Part of a small language model's weights.
Size: 12 layers, width 192, 3 heads of 64, MLP 512 SwiGLU, vocabulary 4096, 6.88M parameters.
Architecture: no biases in attention or MLP, untied embeddings.
Training: a variant of Muon for these matrices, 435M tokens, 3315 steps.
Each number is 500 + 40 x the weight over the matrix's rms, rounded and kept within 0 to 999. Layers, rows and columns count from 0. Numbers have three digits each.

# layer 3 attention key, 192x192, rms 0.134, rows 160-191, columns 144-191
418534482461484474536509473491502536549504501511479485538521517515529512517522523496430481445556468477496506514437504514465477518431477539530514
534503520497488554439478452457521533534482468517517508483544478517443446487543546476477491490518523536558432537510478524513493468548538470485519
512519497545504550502474488516507486502509489516524455528488450461469494516481523515474513522459479455488523550527541527440493499462453419453486
509458488524518566501547511494523444493512500448479539499530489490516559501478563476466527491522493469502526502474523471496495499529503529522501
502481575465530510460515542490440480477508506495446535492539568466500482498495470469553448509513463477483519503443480560466450510505470471490496
553518523496522481471430553585461492493511513489516543530505529464496490521480489491514556494516540499508528496515497490468502513513481459500431
504547514510442455510470511501491481533518491489469493498539523606510487531476463480474551502450438449547523473504480537466504510503493504531481
510560504490513468519507490422526486529522539496462532528496488501485482461457508526503546505457584564478505494488541520432505504528517443540526
483508524525489518452556487511502545485432526524547500484489486523486504497524458443493497456503505515551462460469455500471515510510537454583550
549509525519460522495499482523526513501550524501459427515447450451520506556466482532441517476519522539549526444546465517552512508494524502522468
536563514449456503487501475509452566503489552479513517507536478509523487494505463532485470465540474452463460499499478490524507485497559428499485
509520466555495503515488465461527439439484551464490451527505522483578497552467507483570461468511454505588575478470479546507499485468520541543516
484522416535492542541551442483512491507492473457488450483541561485447472474498503538454504558482485476512509483524493519498494475468463489533511
436553488536398521500481521526494480503529519524564523493519527456470526523447452464496525532495510534529485528459508512504509563478496546509483
562477522492501474479427463461519532507496525489468500483480461511391450505494442467503499499454508515477462527571522503460481501513510509488489
493494482474490507544439520453470495538460492466495532492496439582467524481474525443527483479486509497491500558473423507509512515503471527522487
477512523493487567476485542472496506468520515518486520496453536485529416519527473543524550506498537506494515503478445490507485472524486481549508
462455471517518546519507441547495554528461493486474482532530476488495482542524481542552447513488542480458495484488481486511455446458496573513550
440579513504477542509459539527510485462529469509547523503520488474456507501510495545510477435520539538529508532551527535468497459504413511558476
599436541485499518507480505437442492488476512468472536495488524527511488475473479514457489498492498597516426503512543534541528515510543510452511
519496495477469473436544552492508484484443542553467493499567486463480512517498553519518553494477583441529439473496546468506455463534546447491463
503476458508570483491545538500544556489557532569530452555519491503484525468514507463485494497531459467437470496526480480499484482534488472453459
497426530489440556444475523527460493523602513485482466488476403517495493491508466538476522500525486485488507514514503462501462453498568481528527
479504504480460469527474485485491474502527504539457488437497510544472498559517482469522532451507517497474521511492461478537454528491560520436458
493455499481500498535492473508493491519477536531475556442422492511446477493493508470470487511518491492454470480533457527499479511526469521492535
487524537575467505522484484458467475474524450450510475490492490506524515472563424477483521550501546519492463483495490486520543519516539502470480
538476422460506511541481473437494554504537531467525522519493551503458472516483551530474552486451536450510570462464573481492490507497524494534522
485511506489426513452515492529447492467489504512500554513491500476472537529485505561532522521513493504498521516542509559513478501395516462535532
495462498494512500470525549443462488458499538520503483528511477537535556507505473519547449445493481480569476478500514564494473480565514513460476
492476462518475516481462532481531517483467518513433557468468501531487514468479458469472559458546516499490452466514452448475515418489466453515498
520477479484522544499478532481487508405548475504529501491502516430464534497555450485551507539443474521494510467573434482503497504510545529502540
520504502541567449486564470518510445485510502451546466556552494541487485463481466505516543510584510467534519550492520493504515490531543518493476